config.yaml
n_layer: 16
d_model: 192
n_kv_head: 3
activation: "tanh_gelu"
norm: "layernorm"
norm_place: "pre"
positions: "learned"
bias: "all"
tie_embeddings: true
init_std_o: 0.00333
lr: 0.00258
beta1: 0.9
beta2: 0.95
decay_fraction: 0.747
Each number is 128 + 32 x the weight over its row's rms, rounded and kept within 0 to 255. Layers, rows and columns count from 0. Numbers have three digits each. The size before them is the row's rms in percent of the matrix's.

# down: layer 8 MLP down (transposed), 1152x192, rms 0.0653, rows 578-603, columns 48-95
# up: layer 8 MLP up, 1152x192, rms 0.0858, rows 579-604, columns 48-95
down578 115:115155140179126168112090140185046129142149146163080130102157123107187141128130141144092125116166162101184172079093125150114117120150085126121120
up579 064:117121125119248094140146129131142117125167128162094124124150114128115122113096119125031102050165005124131139152090154142110067132110144127139122
down579 077:119163108128010142137129150117135107138110141131127123118128127140139119148144134116166132152096198118140129130117120099153174149126120117131144
up580 117:104193137144081077121090141080082105089159132136179154131119169124070162156169117112141136066126157149127113118120102124115166127120122165106210
down580 134:116115096140199136127160104168224141165152101104127098100164123102139116111144146122170118121090130135131116099100130138138083136119146105037089
up581 086:137156102130118153124096196118128116134106086122183135091117150102126119112137134173106123131192104149163062080140119113200142132111113106128103
down581 069:129124093125066098123142111125122090164076117093129064184156139126097112107106130103152168135100176137151134094145146151140114100129104149129157
up582 104:159158123123101128142085154090101143088141126071196121154103127108096135171154119149106117145117138140114128094156126091150155164125056140096160
down582 118:137108141151147152180124182154131132102085121094104151139102137094106220146173089125143120132095084105151086088190130069163101148151120064173131
up583 110:134147144147125144155135124130115149050157135169144084178114149102106135143148100125118114097128138136181114149135119180114128126223104121139138
down583 109:133083127094111111090115151088153084127177084069137170105146135155122169113175202123113168121110163134115122107221119130089156100116080163085154
up584 098:186125112137101143116118169157077129122156155186107080147126145121168130135149116088174153155169102092131043117137125088149195133168093120119124
down584 079:152085103150168096080141071130097131099164110094154127131124081153127138097114178100089112118071169146127090089183087188133058111144152133121142
up585 082:157103123120087159087111150161098160160092104089123068089138199111123123123107166093098130147110136179087161072140146091131144120128065125118103
down585 094:075125127116188126132093108156093128098127147098146125152151123076120073150126118146158095117130112132127123137096140125113082163161090149143133
up586 126:151147105109125200109077154087140151084114164140144148166020106171209169113134146142101192137157113122170142178119122127151138159091183124142139
down586 151:145149131123109083084111138099112219085128110125144099098160187100132112137154139131151134128064127087090183150186147181141176078148099112130135
up587 083:132161101156103142142080069097155093050145093103133116102085155153075113117149183078146118078088155173100090081142155152100118183116103089189090
down587 066:141116135111131118117157134126137150136091125097094092164171127163133113107107153152127170152128070098147139140086127063065169161107152096130123
up588 105:120139132189104115173139173139103072081165107091156146126132153188086162112117153160131105121139161137135102106126121101116147098155123174087200
down588 113:192130218144116130088071109131164133118128215154155147139154115114062096133177106069080134150120109139160105114115113102124085133090081110118132
up589 084:119164132166103087121120147144107143137155118158178092097136105115178090159135141164156145084099151139163123120131179012191135112183092131078094
down589 083:129085120127144105181107142114140116138127061122107124211096177133121126098108095128097165143109088150155074145158097194137152107050181146138142
up590 086:085114076183139143150066094166065133080128137182114106116108127134111162122124164159116085033128116138065120127164090125076107164099113159092124
down590 079:127071097138098116138126145163178069177119127056136105156104117123062166122115104076141077178080152158118146146158166054128130103150173080096171
up591 080:138134125092129105061165129116128090066159095081066117138142109155190096102115161148139158080153122119150087139132140073125195184180173148120160
down591 067:137123130093141090132109098131102109071109099113132115134139114089130118143153143114162096132093114101131134100105157104129140083119165132142078
up592 097:126142116118108059065137118101135112103134136119094121116079093098133106092134196143166152152189117146147179128175119065164137170159114099144102
down592 073:127131141107135129155114144105119125089172106123165127129199148139161144154096118139083135106060128157114088160047122194118074113093115083128096
up593 092:177117175153127209118156132061124095096113132087107160130130122128139175112112186126069125116161134090146122095126143119128112152096095104190135
down593 067:151163154132157145150147125152101107131126153125159060093166132145133145110123105126121100109113092188059199149159152143124106133116123147133166
up594 090:162124106119128082090140106095140169004143134087125176109063121076179147193135186162113075132140126121126067099158131161137104136111139138126153
down594 080:155156115168147092123099130123121161122105146157102115139174146142146154169087106159115161097149113151140185178124110082075113079107109148148119
up595 109:165118118150122131123100146130137108059131171160184126138129173197156108187150101134151187138116134139155118091143109157086121134124105114096090
down595 130:160186089076128167126095092127141135100132064123098113135093088086082131151099096146096114146115118134146154099106121109167166126139122097173100
up596 094:162161201132121132083144073129132120151138139193100091118107107133156112079175157184072196153197151131141143099143156140149150091114145134139112
down596 070:116117193138144080113085143101142084058112115122158148118152089139125123175103060099158139062088130071109151193147134111115134130146123120130092
up597 079:137140161138087171136113138083115104122160189082120122131147130126188129062151093156112167145130168108163133124151082131174147121094105129140132
down597 070:140124143126122166123101128196166085087118149129119079123143087130130092148083119157160129093081122170114125119060134145135117102194122155129143
up598 096:118155133119083105074136151129142152136135142083127065091117097131147165092122150141160145231120108111173086138172104077151122154149132114131126
down598 077:112140147111170121141136176149088161120101111138097132141133129116129170056112087062103081072142165148134109122102132160150119112128127145136061
up599 117:161141122130104124115041084100060122070128120185132109198117204089089174110141093086146170127170108176155136085155161072141172154121125079137044
down599 126:089151105128071170186151172117170125172081123095153127090126127127165191124184128103146112104096107087165149094159121165150098125111134106090162
up600 133:142136185107105113087104083191141148138099096110187058154112149118137104103114149085153134128105141181077159110149150129170149141115132113171124
down600 149:166112100130177126138133165122182111095184163100085157076102114139135105079127096089097152110128110083096152137122139114139124081119128177166124
up601 083:099137156142135141137135113117082089075131154194129122174124135083097151144115139178209123180121068114152141173080117104136115169113086134166142
down601 075:119133112115114134103116156116153133093167127067160130098102081156150111122088119102057150110090165238144121088113136171086154055152107135114120
up602 115:113163156121129083171143138148117166118097140114148097187145115190167107164097209181151128082103097135133104158149098111095124143123183172113176
down602 114:179128156171165170156082096115148182120140119122106129175141110108111121130114087126114161141103140126091059089077194092142139102133123091121034
up603 116:120182152157118156103110089172081118111084154114158110125119146120125137167166128110122135050150104127130106124097136115104125110137075196152114
down603 122:157177097105084152189108174125163115168140102173067104169168138126148155136093066094201193127116159178190182112146154132172116148085153109133133
up604 107:133136154128093103094141198140099076062115104073120157099101138111188094161139143139121118201164100166172126115126101110114162149169131123140152